{"n_layer": 26, "d_model": 128, "n_head": 2, "n_kv_head": 2, "head_dim": 64, "d_mlp": 512, "vocab_size": 2048, "activation": "squared_relu", "norm": "rmsnorm", "norm_place": "pre", "norm_eps": 1e-06, "positions": "rope", "rope_base": 1020.0, "rope_fraction": 0.5, "qk_norm": true, "attn_scale": 0.193, "bias": "none", "tie_embeddings": false, "parallel_block": false, "extras": ["some layers without attention", "local attention windows", "shifted keys", "gated attention", "a norm on each head", "value embeddings", "an embedding shortcut", "skips across layers", "capped logits"], "init": "trunc", "init_std_qkv": 0.0491, "init_std_o": 0.0, "init_std_up": 0.0491, "init_std_down": 0.0, "optimizer": "adamw", "lr": 0.00267, "lr_mult_o": 1.18, "beta1": 0.95, "beta2": 0.95, "lr_head": 0.00673, "grad_clip": 0.5, "warmup_steps": 576, "schedule": "cos", "final_lr_fraction": 0.0, "batch_tokens": [8192, 16384, 24576], "seq_len": 768, "doc_mask": true, "train_tokens": 105900000, "steps": 7083, "dataset": "wikipedia_en"}
Each number is 128 + 32 x the weight over its row's rms, rounded and kept within 0 to 255. Layers, rows and columns count from 0. Numbers have three digits each. The size before them is the row's rms in percent of the matrix's.

# layer 17 attention query, 128x128, rms 0.187, rows 0-25, columns 0-127
106:073123172122152103156158081157144073224225176173118126098103153134158118117111122132117116162108114139127134150114118140111135140193119133078143128105113119128126145137156135097090093122117146160085146105099143080129074068143110069221156140140114158104097112131136095133174190125117152150090090059131054095163117085108118184115083141144114086136118119132153116154136129051125124133096
109:204118157166146223179136159055203147083085133118114178162086118139075091139119133204158140143148139101130116093142142112135078140112132133112145098101165198135150133157095081161098103130166100094158090150136144077106135173127128121167157103163088119091137130111160108173084161157109130137112162178170114102177103135144120146106048171113129125155136132179125156096084133134111128135095
116:054121123112085084100159107189120099194189177133150153101154163101160151130136128086104119123137105160144180147124160131091159107137109109148095104142072063094105135119150122129138115113096151126085153046137103131149121076104121108113165139108190158162121106167107131090175096083086096127136073089101101167094142102067132108127186116125110114108104114127144049184189170133153142125179
132:101162126078160200192204147140147128193143206133100126114098093182198128125126147154138145155152134117090149121116134088129142125162140078137142116092100142142147129144145074111109070131174127129077103107097156098176052052111093085195143068118108144112096092139161126120124156132116143178118142092175085148122098064096127145109121123173115104099109153122159144165189139126122141142108
123:178144115172092099118079131075112140086062155156085136124169108156125183153128137148130117096108097098088099145145139144154105143067113155150152118100170136098114098151084141124144129137135121150198137192163111181098173180154140173128127164147121058138111130095120105149051145164139131131187171131087132109161139101145110143121142138140135170232147130130097138050077141181108099121182
125:167072126125084168105138138130146158148145173089216155060134146064135128148177167075177110137104129090171111104109185166066187130080162101121167122127103057157125143100153097164125110105124171123102127146131093107098124112127111095104141171117152164170160147177097083160131076088097089135109086137161152150117148107146178126166137129115140110109102147111118052097124139137127174059161
132:166119063150111151144087160105158127071089158177114154131111107137144127102056113178198088096097101077106111173193130134074126172084089104136163153151165195098173113151131108115146150132164060141130138129128070128095152184153136164118142153126127132134123120080152143130109082144157121085160152153145122154161104123134165183092104146114128134109127101223131124110121212138070101111128
097:150133129076114182124085174151140195127110196126137153104110070120178124137180146114176116103123099082109111107178168177102131154038082151106100171146082130125147110146116075144161134180115124160154120072127131104189080159129084120175161070102115171118149153143139086141085119118112139150130059169159105123119148076162078174129135176118110149092151075116121114097154146140097170117137
088:112145151115128109135180084121064173118138123110105095151181128194124116170140125119115184148127129111155142139120096120105122082155180134150133116157134143122106138125127206105103186095156124149144125251134167123105128127118140168127077149109086073144083090128141136064122159125155116163102156111088054085140173166129144110150119047174100133172136144115060136085067090129119120160113
094:141096105141146143107123141124163138120155125106196161069124151055122113128186140109172115104107157126196136149108134154120111114107164114097110093103107061149099156122153110128137137088097147042110128043126118120162109142118147132142162122121164165111136107159064117221160069105076103133119062118109114173106142085139130129128174222134160131113091145117158094186158152133140156082096
121:150109162145138179149107135154168111130154178135171175115113111105142102054130136099145101141122129068134103126175127154119070196048122122132160162096130157089160142132105107119177146157129100104095131073115120119108126121101132071089104149127147187172176165127172110179133128141073122075101153146170160127062085095143143118164118092089070104098150105187186070120142168082092168109133
106:094138091084136101108165208171107137115124116108202101103127153065136118131169150119145151160164201167173139148082142121098126126130133088096166080117147111185064152109130134129130106093133169054144119160132141134109110122146130121179146112124163143058164135179081137147123061092130070151085113072126165149119169105097166127168190149125144124125125167088129103143171106153198147099157
098:137111150112090184087118128113133182144135161119186151135149129153138093163104152127144082101114059113088107141206137129109167155063074152188164132102115143107156112123088107152054114114136107190156138089099120102100158200133112080087148143131131087163071174059182154116089126144136139113158149156170126106120130094135135103081142086144131119158125139167189115121133152163060184135160
092:122165123090089084079137181133122125143123123131113085137142147059119117164166136136103116114150154232082159148093196119142134137149131124108149060171094062183077159108157104167099106153109163156147156146135088131125127141143143123128171133114156091103101101149072168152117081103138133146158080115109118124173162120134130088125177138133182123173139165084065155137147112142169120125238
102:145167117157121063148146138124094091135187124191056148128151108143098175107107107136105181136195087168168178142151107133160080158205149153156093118164102124084145095146126197144136163109166089159100116124150167117126061095057128124098068105089110112113127078134168137111197118142098135143119152090121074113080120157099135136116140132180131082093099108128131171151141085081116118144137
126:114187174109181134122166123181144135134147079107098086172099050167143061128137166132081153194126175174118120132109117113183160152145096148118128141157116170143108112135136113133077120185125158131138143162128159136122125083123123134131091080130110146140105131123107156058108188134160175138089183123117147112131106164101097109175086018138126142142176152113145160160195099083152105173151
112:181143150139153245163168148041182156122091130101112174167112111154072104151129141188207159192176128128128098061116138129169150114158150128137142136122135189137155140127157101162081098114139125083137108136110172067116107152115141095193143084165115112086112111126145100149101154142129135157118125147177094119153118121140114158107042149134146130104134141119135181110104108099112153147085
113:181125103155118066075062173096119146066069080123155112119176129085097146136147117104083111082107134135133105143143129162143119124073127137155143137156132107116121109136125135143142163168124128138161157143165083176103192193150161151071089163143145081166172139134073147128109101134136117094164155162061193118150160155176118102155153108107173179168144125133054120103111138180139140130204
124:102145194097152209190209130103170139171144216116098129138088072151161118134104137185137137180146119122105163109111142091113151136170128085139125130087122168153132120143154115133113062114153123111092116106098165084179060092112099088203170078117108158115108087119166109110109149151114156171094128085176068132125127092095133156085111153146114099112136167113153135147139104088131143133089
121:167130127186144189162126126092168169089095153147098125165123090175102159115100130199131129115097112040120105127149121111145097138084127141142157176088171224128180105172093151139162121125176077129146121163111142126117126176166135114148107114155055125119131172075163123139057175170117155138138171145144134094123117119171129159092069117093108136156147134160113163064096142153088086114115
101:145139107167113068088077119148083114085102089115162119109148121055093140106156132078153105116091145125171113151118145165089152090098139138075173128150135086165105148113139161123146172126076155101152144163157108160079165132159206182117114187135192165124175111142099098161145074104170030112158122127069155113112129136120178121163169120105149134160168134096079108114091109170158135117140
104:095106137072136176159162105122128154195169138134121135153089136169144105162077114160184129169140069128114188094152123154131139136185146102136083145158106138128164116150161106080136127099121088166073099063104179085169077123086067084146125050127078142140129142112157119088143120119108156139132076144177084173106139162107124152121098152159097096046098091121169137165132145111097155138085
106:138119170188115106151062062093090115047097104121109127163184144157135150148067129103118139126104098108143144153145118106105091120141172184174098120114208169102174139141110161119124126112125098159142158156146131158095169160128119180096101143180111080144131150072125134097103134163140148070184180133103143092124149163132136085097069080134102167161123132152095122086095164119073087141065
112:110118137122111140158091102104147145094085166137086160163118115143133129103059108136123080111089111094071117122186145105106126156097071140175126135147194171126172143171078063115125122155123096187138167144151099177130129188133144146132147143177147089137117139085155111125108123211150141075163207143106120129142081154145152170115111086125104180129154079188110133094111216158089115144135
104:089127136139121146160127151144069098114139106088198140056123190117133110178180140106158159154119127160207142125104133146117119081171189115102088130075125113156106129107159164105131110083150118098089068113096150137113097127101135097150086128086123163119159138145120077166146106091088118171058058116155170092067148136122106098140123199143149125117096152058077099136135083135176137142147
121:107155083150149140165073179176144157073101122183098123136122065167127137085050125155096125167088138119124121138190129144116099147086112137153109216117141200108183096194085136113140135183124113124141189101142094133124131142152114169120074128135112128120125171099152154101127090166162163099140197147161150116097103146151104169109076099120091136073161106165099160124135150111081091121088
# layer 17 attention key, 128x128, rms 0.183, rows 0-24, columns 0-127
086:142177129161136150148109124104142202018107110140094130141093118169145146106129103144047145104142172117130125125110120065155075117108143147150167136126139079071151076114129070177150072091117114093129107160128096150137169150111128145089043154151149097168122163153115191083114152200111159108177148159154144107154075128115140095190146159141104136160129104129124115127123140153115106166183
111:119148128097078134142145089108128104202127168128140122129190150068133149144191145098172130130120121180179151111087116160102148137165147107118082130083077136185061132113129156107095113165152127145092114127078133092134081122139126119142127155080130123068141127158066089113166105081155087153056101115154104151085168100115114174054149100172178115139107186123148158105140095090157138067084
089:143118140149166205159155208044157177043034086152132196150112141176128148137137115182158078127142130118078108112119126080128100113107094131126155148100156146141147125105131129146177139114152105109161089161126150150140183164094155136133140121125121099111101116129169122130094120123103114109152156173148205167128155090208106139190105110152140148170149093169169123114100145157144133122158
110:162105101169080191158114145121132153085094104119193188106067148100140106195148141094140157160128128144147146084114123101116126123079179128132098089095076134117106122066114095159135128102120139114107064123114126136144126149144096130148147161089173140105141140148126069119116099080130057190097122135187119151099124085112151152048156163148151076113105154141118109087165175114211154071157
137:124162123080132051088111150158114083201162158141090090131192099101136149110104139115072118110116108072130119163170113092138107140157094155186152106135142076111120158189144101072114130150145140171125199138198081155162109105165129103137157124133133194130092119094119149140140190150136152115137125138042112120117105118091132090153145088100147149140157106081079149147120070137085067147100
133:154079157200126167181125116088153123060118144088178220116105187116130141137098130113129093146125103132057178140161137125054098114079124122118106172129140143110103131120113137139130140146127070165085095124105113149094091125117130129135189150127199136107160097114136115157154077121102118107152092154166161127133149074151179158093144138126089109114135134197156081102187197156151169094161
126:161166167141162111079122075143184096151162151159076097137172085175108142124106126142080089131135084096109154163181092156132101129121110167152093157120152095109130080177112136052110153209145104207166157108181118164137105110126119130144103137180126115148107129112139129115123147208163160093192132133105103135150121141131139099120138058098050117153160098121107173092118143135077085128162
087:186106160160113160145103076118178173138111161075126161136099134178109090146043126125055091110111096121074081179175174104076072144154102190146108121139170081077132149172078111119161078157106075154111134131132085145105120138163120144149216156182138115126109128109115113101178142174100140159153100122141103163149087131124132127057120123116112142151147113167128098105117157145099119098113
096:086152128104071085124142140170082070206170119155114124092130115120123125060188084156122157133151151108200144124102131142120199114182133097083181089130064087185108136121171130157094146101136189107125159080112110097154108155093111130132138081111108152158128108135125173168136093075113125101070140072079125141102166156087099142168134134129178143134086155092135156162151088113143162150115
088:187080151169135224198122124124134158075059118080148185124063147138131120203093157121114100160109123177083162092160152149117081108096126138142128153136140158109159132110091121147180079119131101174144079153118111123086142165123145134148170134157154088123177159130097095129127118124101135141179068190177164160117122110147137121106118145119090125148110088162139071089126180142141130098184
123:140133163183140136143142103077198135077129135123099131140154141120131162152092152122115067131119121128101189157141130123062096086103088157188097191111145091113101134161092159136110161189125064196112121155130087152100080109163190113094148139099143102087156205134121156074193081154166093114136092089114141114149124141173177125127127112140080167126150109174150111091179119139095133088125
091:169130105181097168111093131143137191088089127105221156162111157135099066186121081113123107117106126147119117089084108165150062121114183136091084154140127166126145139075145129141175113098152150137101045096116131146108151150157090145113119154095122125120128137165135086141089113126150134209188096174181156118135081119131086158125093151129114105130100092133158092137168200142175126122189
102:136153134148102093120147107135174094111189147132079127114196116075120149083082123172126115129122114096118158131157088148126134107118114143188090105135137018103086145148151096080079086200156081175090152169162144144156121100131166105124162114158147176145106094147123146120134159139164116061130103132078128093130167159136161134107161082093183108170180123181074101111160124130088082160119
101:129148087149137153120081170137127172060085112125213187123110137149136102170079167158143153127080106130120058125156106118171102134043129140139104115118137184128183120113144084106167146076110138133159102135167155126112148185178105124142121173172128167145074135117168118102076129121142177164154130186153171129111063055121114154103113152138154103103153093139114114093094189159136104141155
110:082174126045152165137145163130129141169110114132110094094129146126128114163181127154121164105129106090194101123130139097154168149122119122171189124073106119151170128127153092160100187103157148121183123119181117116158193160121110145080143116127090145171110173134085118127143109142136119167066148128155135206095079104100099045146110119170163148093075130076177143082070079131106116111107
118:080148034115090120119117137113119157085128137133188103124118108094107103092139056152170133141117196104168065106064116151131133138132169152068128118121106159133144137120134177166166163072127175047160137116145171088147136173162124112111068121083091141139143153154181106143136089053180113151101165087121098117117137119140103144155099204160151129114152117115108106169142143092164157111098
104:070130078105095153129157191090090128121104134102144159121156119080183160149177129086182147110155167146113158130130129138134131095127122062129161095072093100154136143093178103132128121135145119120091088125106141136188146067131113099161140168052159127079146141138138076148125100063142072090086136143160179182125186078100164131134117163164191100110067163142163113068136127120170133116141
094:103101149120167079096141028145144111186255169124092080119150112120096105090082133140111127146143125133146153159140124158101171143162120146133116127145169120089143103152105186137119126151093096143173155153117133111074092126142184116128081082158096125137171121115099166099168163167128162098160104083094089054167105200120112107106115109134092146096161126130110128135127091100077137113087
116:135120123172087175164136163112131127081062113115177229108086153106158137195158186113152139109110112140120139103140147113128111107067144123142107131077087164122091158089149083137108131125146161124107090125123136149160141149123116105123175161118147117060131119150132046113107113060135097178092122156167159162086158031130129158075145113140178084135126148164137102090154161133170151075143
101:125143119101120083108105070115131090243199186068120098117184136086132134118126113063097111125132109123109128165176109138135097131176131130148099138119123042073159131154118127135118137179127126193093173113168074127124083091176105095148135141108125148168157144143090170126164123165135138094153082095087061104148106172084157080103154141121099160091126101107091123143139090127097108130131
094:187152165128132075104089155155109131126089126210108122164145103170143164106109159166086118104143110106071153147137147120155089193142093128168119166164186137129100140140137127115120103160175126200132144117181102136158088133106114185090139134131107091116065138077141153130112163136108170156170143157094078135114153111143110119163070058051099174175148071139109150156114177157136119131188
095:140068169165099153168145079112201116156117108056126145099049118130116129172163095105130153137165112121184157160156118107073151101151172107131145137100176094103134099096147112154121070133126120088076079111082134130086153125114132135161183109180204126115165098158130137137173069137087109089106049105156102148144161176115146127076155157118136081124107177152155132121150152136146135118076
091:075122129098151041100141125162100065168178126184048081159163104134134162049127133175109163120164147103181152164129119135156184165155066118153186136141143106130095074155158153092111142152129162115142207148136124145136122128119171118122105106129116149145126120092128172161119179134139149059115135114053117094126158155106110116175100085119123141153153141108124184170100096097104100157113
111:127143135113149043096116130155131083171164153191061088160177064173134143064096136147096110122140141097099133209147111134170127130109090162164139165135129118107068105170132134047102157177133115176135184148147124185129136132160151115138112138148084140121071145090149182082120168179193141125149137111082086101132160148109122114135133061124103148154158109110105146117131113143086093164124
131:167078147146102213181135132095159168102111139077192178108075167114140109185137117099176163114155123116166135114108151129031134140133155105093135140159161110127164142070134131195170076100110137052068076109086166098093131126093120160129148118100185119142167117135091129174109092131080106159131139144174113126157149137164153145114141196117127139119089139124162093140106152108156151101109